Weights of a small GPT-style language model, trained from scratch on English Wikipedia.
Size: 5 heads of 32 (1 for keys and values), vocabulary 8192.
Architecture: learned positions, tied embeddings.
Training: a variant of Adam for these matrices, 104M tokens, 6366 steps.
Each number is 200 + 40 x the weight over its row's rms, rounded and kept within 0 to 999. Layers, rows and columns count from 0. The size before them is the row's rms in percent of the matrix's.

# layer 4 MLP gate, 448x160, rms 0.108, rows 432-445, columns 80-159
104,212,211,204,206,186,159,142,173,127,189,176,190,180,242,221,141,155,182,166,214,242,203,152,146,312,217,189,153,226,269,140,192,148,200,128,257,220,202,173,198,253,205,240,238,219,222,164,150,215,237,144,91,173,211,173,168,153,182,155,255,211,258,250,205,164,138,227,227,201,198,228,130,165,213,175,151,196,214,194,271
092,222,250,227,184,160,267,222,237,147,193,189,214,209,205,220,218,197,190,242,237,243,186,197,229,126,220,228,201,265,227,167,199,202,215,176,202,189,224,114,187,203,150,204,238,179,250,199,229,173,272,219,193,211,190,255,169,165,206,194,180,307,283,271,162,173,156,121,217,262,111,162,211,281,213,282,204,254,175,195,200
100,153,202,161,126,218,258,241,228,143,138,206,126,195,198,182,127,199,211,209,216,295,214,130,156,170,179,166,158,219,201,188,253,201,137,248,168,251,218,155,200,169,162,140,213,167,245,217,175,229,193,258,208,291,246,203,189,202,253,228,332,129,160,97,251,204,216,191,284,247,237,171,236,243,232,283,189,227,180,222,99
102,254,199,214,202,163,218,243,115,145,223,170,139,132,179,210,119,210,180,220,206,292,176,167,219,191,157,182,213,197,224,248,204,158,159,144,200,120,244,198,188,258,239,248,225,211,158,206,208,218,171,274,249,214,211,201,237,184,184,252,150,248,279,185,267,212,218,155,217,237,169,257,160,159,241,130,186,176,206,164,236
103,181,208,227,191,202,217,164,201,118,193,197,201,179,203,230,187,196,166,183,183,161,97,220,226,188,213,168,138,159,215,195,307,148,174,221,199,195,190,194,122,184,238,211,184,133,110,206,186,226,202,158,235,202,238,197,152,186,215,184,169,223,204,195,104,272,215,197,246,134,241,168,146,178,175,187,196,234,255,256,244
091,131,257,151,198,160,213,150,192,201,227,191,189,210,176,259,199,238,244,143,239,213,176,237,246,208,197,124,261,191,164,197,216,187,149,144,170,154,195,212,189,235,190,162,195,189,178,240,150,220,154,183,215,198,147,107,154,154,205,233,240,187,226,224,193,179,286,264,179,214,214,206,154,194,276,223,203,94,195,237,243
097,148,197,187,280,145,227,204,201,195,204,193,164,177,181,214,190,173,152,175,161,212,194,188,267,234,137,128,231,161,200,251,192,235,238,143,201,206,182,176,227,253,154,219,161,214,201,248,110,190,223,203,221,211,229,259,194,169,217,219,187,231,237,164,257,148,174,177,158,255,267,206,149,232,156,238,147,198,186,215,147
110,169,183,188,164,301,125,188,222,243,147,171,208,246,201,205,209,181,201,181,75,194,200,190,147,207,170,204,264,181,200,263,184,183,211,222,191,229,191,192,148,181,264,256,196,165,212,217,227,250,245,133,139,175,213,205,172,170,188,246,205,223,242,142,205,247,224,196,171,213,295,177,198,223,185,259,212,135,212,237,155
098,257,241,198,216,286,148,200,164,193,174,210,192,184,214,251,251,220,173,285,186,167,179,189,186,204,156,202,223,163,217,238,143,188,181,134,240,208,207,311,156,204,154,234,235,169,127,170,206,228,283,140,182,192,211,138,187,140,149,227,206,237,212,205,174,195,189,206,206,235,176,228,172,199,151,195,165,263,201,174,229
104,230,258,197,224,182,168,210,233,218,249,207,142,247,177,264,181,192,236,192,214,202,187,151,282,216,142,155,141,145,157,229,202,186,202,141,207,204,275,125,249,181,257,175,135,126,238,212,224,221,216,191,252,240,169,232,225,148,196,248,155,182,139,166,136,122,229,246,202,157,203,200,155,221,163,163,175,124,205,234,283
101,247,215,249,212,148,213,243,181,180,218,253,199,186,187,291,183,145,222,254,167,195,138,172,228,167,154,221,222,153,225,254,170,189,169,163,197,128,213,237,213,190,303,190,118,242,193,191,201,216,146,218,249,235,214,216,221,134,212,234,156,214,163,222,229,188,240,149,186,275,260,216,171,241,129,200,208,180,228,279,253
099,118,178,191,171,251,191,241,209,142,181,213,195,148,236,230,202,176,183,170,190,225,192,137,127,171,150,229,151,272,197,153,195,158,204,260,212,228,172,270,194,215,280,257,246,127,197,170,223,177,263,211,209,121,227,181,184,152,156,213,172,250,203,206,182,241,203,206,219,210,246,207,178,204,125,276,162,167,179,220,214
111,177,182,243,161,171,226,179,146,121,177,162,214,139,159,186,190,167,201,245,173,267,239,158,153,154,138,281,167,224,201,287,200,150,200,237,159,223,149,215,162,216,265,268,220,169,136,196,156,314,143,190,211,145,210,210,199,211,235,162,205,199,164,197,210,250,245,257,140,275,100,231,135,212,192,179,224,215,207,252,160
108,204,131,164,125,227,149,213,134,262,130,198,240,254,170,217,250,249,201,211,118,206,164,196,194,232,167,272,230,156,233,210,262,179,183,199,228,242,248,155,156,190,231,237,185,110,197,181,211,272,304,173,176,91,192,217,207,167,179,222,201,173,172,177,155,258,285,180,196,156,186,206,282,237,205,72,198,272,119,147,142
# layer 4 MLP up, 448x160, rms 0.101, rows 432-445, columns 80-159
109,167,256,234,219,214,213,243,222,190,172,125,220,228,173,232,222,202,174,239,103,198,179,163,199,270,238,153,261,113,190,171,243,203,195,221,238,225,123,130,182,186,154,238,147,147,178,155,209,148,226,213,271,189,148,214,244,120,279,201,131,191,162,172,217,174,184,189,199,187,199,279,169,189,224,199,142,200,154,195,214
095,188,285,205,283,155,261,229,120,121,204,235,162,192,228,168,157,133,168,169,216,203,158,158,179,182,240,196,207,248,238,245,198,199,240,174,183,157,201,187,201,240,204,195,149,229,223,206,271,203,188,265,159,264,205,167,219,186,213,146,152,204,246,251,235,299,201,168,229,221,197,188,246,213,209,313,162,190,105,184,176
101,195,149,215,206,206,185,163,213,178,199,219,197,306,203,181,244,201,162,195,217,250,198,253,165,182,209,167,261,236,202,179,224,204,194,252,214,144,202,218,147,172,225,193,226,190,182,207,216,251,154,138,236,90,177,206,246,181,172,159,152,239,234,179,204,176,262,193,113,209,216,185,234,188,227,277,154,132,257,153,205
096,255,177,152,234,191,204,225,106,162,210,130,171,234,182,177,196,259,247,191,191,234,192,196,181,181,139,240,249,207,206,178,146,205,234,178,198,125,251,166,236,237,269,200,233,199,122,194,177,254,248,236,198,183,256,190,172,262,213,287,169,197,202,154,195,274,170,156,174,262,198,223,231,125,250,228,255,242,157,196,191
096,245,203,193,155,165,173,202,237,170,245,216,259,225,193,252,232,171,196,205,209,112,181,195,199,178,228,183,164,192,237,192,262,201,142,180,158,173,199,181,219,133,190,197,164,196,232,259,103,124,188,223,210,204,256,157,220,181,173,265,135,158,329,274,152,303,187,270,169,229,193,180,220,196,171,160,255,205,191,225,232
087,278,107,238,225,226,142,205,185,210,171,149,163,262,183,190,167,157,178,193,194,271,178,181,180,189,203,170,178,233,172,229,227,186,295,193,219,252,126,190,223,170,244,199,188,188,253,163,156,175,258,248,228,125,216,258,244,204,219,184,157,266,188,232,245,222,172,163,190,281,257,188,140,203,177,212,199,258,205,227,149
093,172,208,228,174,276,169,197,190,153,217,153,144,185,208,180,219,215,225,165,275,195,230,150,121,145,280,225,236,233,308,218,213,232,268,193,209,214,228,231,208,214,192,103,285,189,261,140,173,234,210,189,240,185,257,153,225,231,210,219,276,259,154,200,255,273,146,216,181,232,141,187,170,213,235,208,223,211,281,246,186
111,229,244,177,223,232,148,231,217,194,242,146,202,308,253,164,120,190,235,197,179,217,156,188,141,243,154,134,244,153,179,261,168,169,240,145,234,223,203,222,197,204,184,162,211,172,232,207,262,237,187,142,169,259,161,77,176,197,188,191,169,162,154,187,235,274,219,245,128,193,194,139,190,241,240,195,251,91,294,218,147
093,170,62,184,205,191,156,240,201,177,187,216,248,243,200,207,189,150,239,109,196,257,192,175,259,137,138,252,219,225,242,174,192,235,223,253,210,222,223,153,197,257,232,193,298,185,223,193,133,214,218,212,131,114,166,226,164,219,215,229,186,172,235,237,186,204,229,132,235,168,262,175,206,168,203,243,140,202,153,225,228
095,155,200,166,177,228,189,175,198,167,207,236,209,226,209,181,182,219,176,237,190,162,167,195,146,190,187,216,286,230,256,243,218,206,227,183,213,204,183,194,185,225,161,224,259,243,211,217,151,291,160,190,149,142,140,204,234,216,318,170,197,244,240,272,222,152,191,211,171,209,176,185,173,193,207,253,242,192,187,217,249
104,200,193,174,320,211,198,177,172,214,205,272,195,214,96,250,187,233,155,234,212,226,179,198,286,206,175,200,271,175,234,215,201,246,228,107,183,170,209,221,228,212,214,174,198,186,246,210,224,149,211,253,219,174,180,178,200,179,110,131,208,185,168,228,195,200,246,163,218,206,105,139,243,215,216,199,228,223,140,145,146
101,127,218,247,166,210,187,231,244,134,188,238,241,171,226,201,204,201,133,230,191,161,185,235,175,174,222,219,172,211,149,144,189,191,179,183,218,212,152,227,199,215,246,243,195,151,256,156,216,182,266,187,215,126,222,213,217,199,199,164,170,161,161,211,186,209,195,226,239,210,253,226,142,199,131,324,165,175,118,260,238
111,229,142,196,244,167,131,202,211,220,193,206,230,310,173,160,186,212,189,146,164,208,232,202,176,240,155,187,236,243,200,179,236,214,218,144,192,242,199,222,200,129,172,253,135,155,251,238,151,209,133,187,168,141,245,222,247,201,149,192,211,147,213,171,156,210,188,200,177,261,293,152,308,201,114,160,233,177,164,152,182
112,139,210,187,149,284,234,176,181,250,177,178,226,151,216,221,194,281,139,267,156,185,149,203,157,204,152,285,239,144,226,299,192,151,201,168,181,116,150,231,180,199,254,237,182,214,192,223,169,237,176,154,248,249,169,167,191,167,186,179,231,203,164,121,172,177,240,210,219,211,197,186,146,238,183,206,159,202,183,234,175
# layer 4 MLP down (transposed), 448x160, rms 0.0982, rows 432-444, columns 80-159
107,198,250,235,246,221,188,309,196,219,165,200,226,237,190,204,273,235,122,188,191,192,211,193,252,211,196,185,183,144,186,194,214,246,108,229,169,208,225,225,152,156,170,227,212,122,176,186,301,153,198,222,201,288,207,227,205,226,197,190,231,201,231,85,226,184,187,210,204,214,217,115,98,168,168,222,240,161,202,155,170
097,137,252,197,238,228,178,192,170,177,173,210,181,207,187,212,274,288,163,226,244,176,250,243,256,215,180,194,75,180,232,236,158,176,250,219,214,240,205,158,162,174,205,114,181,137,290,183,177,189,265,206,170,105,215,194,238,209,236,203,147,249,209,210,154,126,245,232,216,283,130,150,191,200,320,193,163,199,196,213,189
103,154,254,168,209,162,181,231,203,254,228,186,196,238,217,177,202,254,153,193,186,204,176,147,216,149,220,228,179,231,141,190,215,88,146,243,184,155,177,132,220,254,193,214,134,98,168,226,201,230,136,243,191,245,179,167,133,199,291,221,254,171,240,179,234,179,174,233,258,263,189,179,181,163,224,222,215,185,176,227,180
100,229,194,172,202,164,160,171,115,155,214,156,157,208,132,221,238,179,233,247,191,197,189,248,193,209,134,225,196,121,179,180,204,104,321,183,249,177,172,135,163,248,260,263,212,191,231,207,225,282,189,189,227,156,179,230,207,243,173,259,228,219,192,219,138,182,183,205,210,228,200,196,272,263,240,162,195,244,176,209,231
099,196,147,208,208,201,173,218,205,180,231,192,168,245,173,165,229,196,147,193,223,186,202,149,169,175,238,187,260,186,151,206,125,183,242,186,136,246,135,215,158,217,185,145,144,260,212,204,196,162,147,170,191,240,243,165,129,212,203,177,245,245,189,185,211,271,106,272,215,171,149,162,133,188,183,282,238,191,264,185,188
096,238,225,209,194,229,181,199,179,230,232,250,166,162,166,189,137,136,252,160,219,234,192,155,267,196,231,169,212,178,144,154,181,238,137,172,149,194,216,223,132,211,224,189,178,129,224,205,162,128,188,336,174,259,158,183,207,202,221,131,193,275,210,191,194,234,205,244,259,227,278,217,248,118,109,202,189,232,212,238,219
096,217,195,195,220,235,155,192,218,255,195,179,234,169,163,204,176,196,253,226,158,147,127,191,282,210,197,177,205,264,161,190,213,139,167,203,196,204,160,191,168,116,205,252,223,218,164,218,175,215,155,242,138,199,224,191,243,180,189,220,236,222,200,192,217,209,130,211,212,108,204,236,243,224,233,241,182,202,182,170,203
111,105,175,232,249,276,232,213,181,235,207,274,180,234,168,161,137,274,198,214,153,199,181,184,181,162,221,234,177,192,240,144,220,164,178,296,217,190,199,149,193,162,217,225,209,268,197,219,161,210,188,160,184,283,187,164,271,211,232,165,172,252,257,272,184,162,178,242,229,225,212,170,98,140,130,244,230,287,201,244,194
095,180,217,196,228,211,196,159,173,272,215,130,211,161,178,308,222,128,198,193,128,158,230,166,168,203,188,205,187,135,208,281,173,182,143,227,194,261,219,233,170,268,226,224,201,211,213,195,170,193,198,236,189,238,192,166,186,204,198,243,240,195,245,244,213,230,220,198,179,229,143,177,209,179,222,184,230,177,147,239,334
096,189,176,211,185,177,204,208,242,243,225,227,130,236,149,234,241,194,242,198,212,281,195,217,226,272,212,197,176,191,162,227,169,166,210,234,170,162,229,201,229,240,260,220,198,175,198,207,222,236,148,219,223,227,159,157,187,213,112,233,156,211,199,188,217,135,221,185,197,211,241,183,208,264,275,182,165,236,296,134,194
106,162,200,175,246,161,149,175,141,151,193,187,218,234,261,232,168,263,209,206,207,218,126,219,198,231,213,174,189,222,229,179,222,245,212,129,173,173,236,179,207,281,163,267,177,240,236,204,219,213,214,162,139,258,193,194,133,230,243,230,260,122,196,186,273,201,261,168,247,306,224,188,244,186,190,214,184,225,258,195,105
103,105,190,171,267,197,127,232,194,290,192,116,188,186,185,184,134,188,188,233,186,209,130,201,232,122,209,266,194,251,210,251,197,172,205,298,167,254,153,204,230,193,213,176,277,203,165,240,219,182,161,216,208,180,204,241,214,216,193,224,240,146,143,210,178,208,124,135,195,144,181,203,226,168,205,222,191,155,244,271,248
108,117,172,199,247,148,168,271,160,211,185,226,201,251,210,200,244,282,222,186,200,192,183,153,173,214,104,174,193,169,217,176,303,220,131,246,184,244,209,231,214,173,198,214,185,277,218,197,252,126,179,153,219,214,197,198,155,186,193,156,113,170,211,168,241,175,95,188,202,189,254,202,192,176,182,156,220,110,189,156,143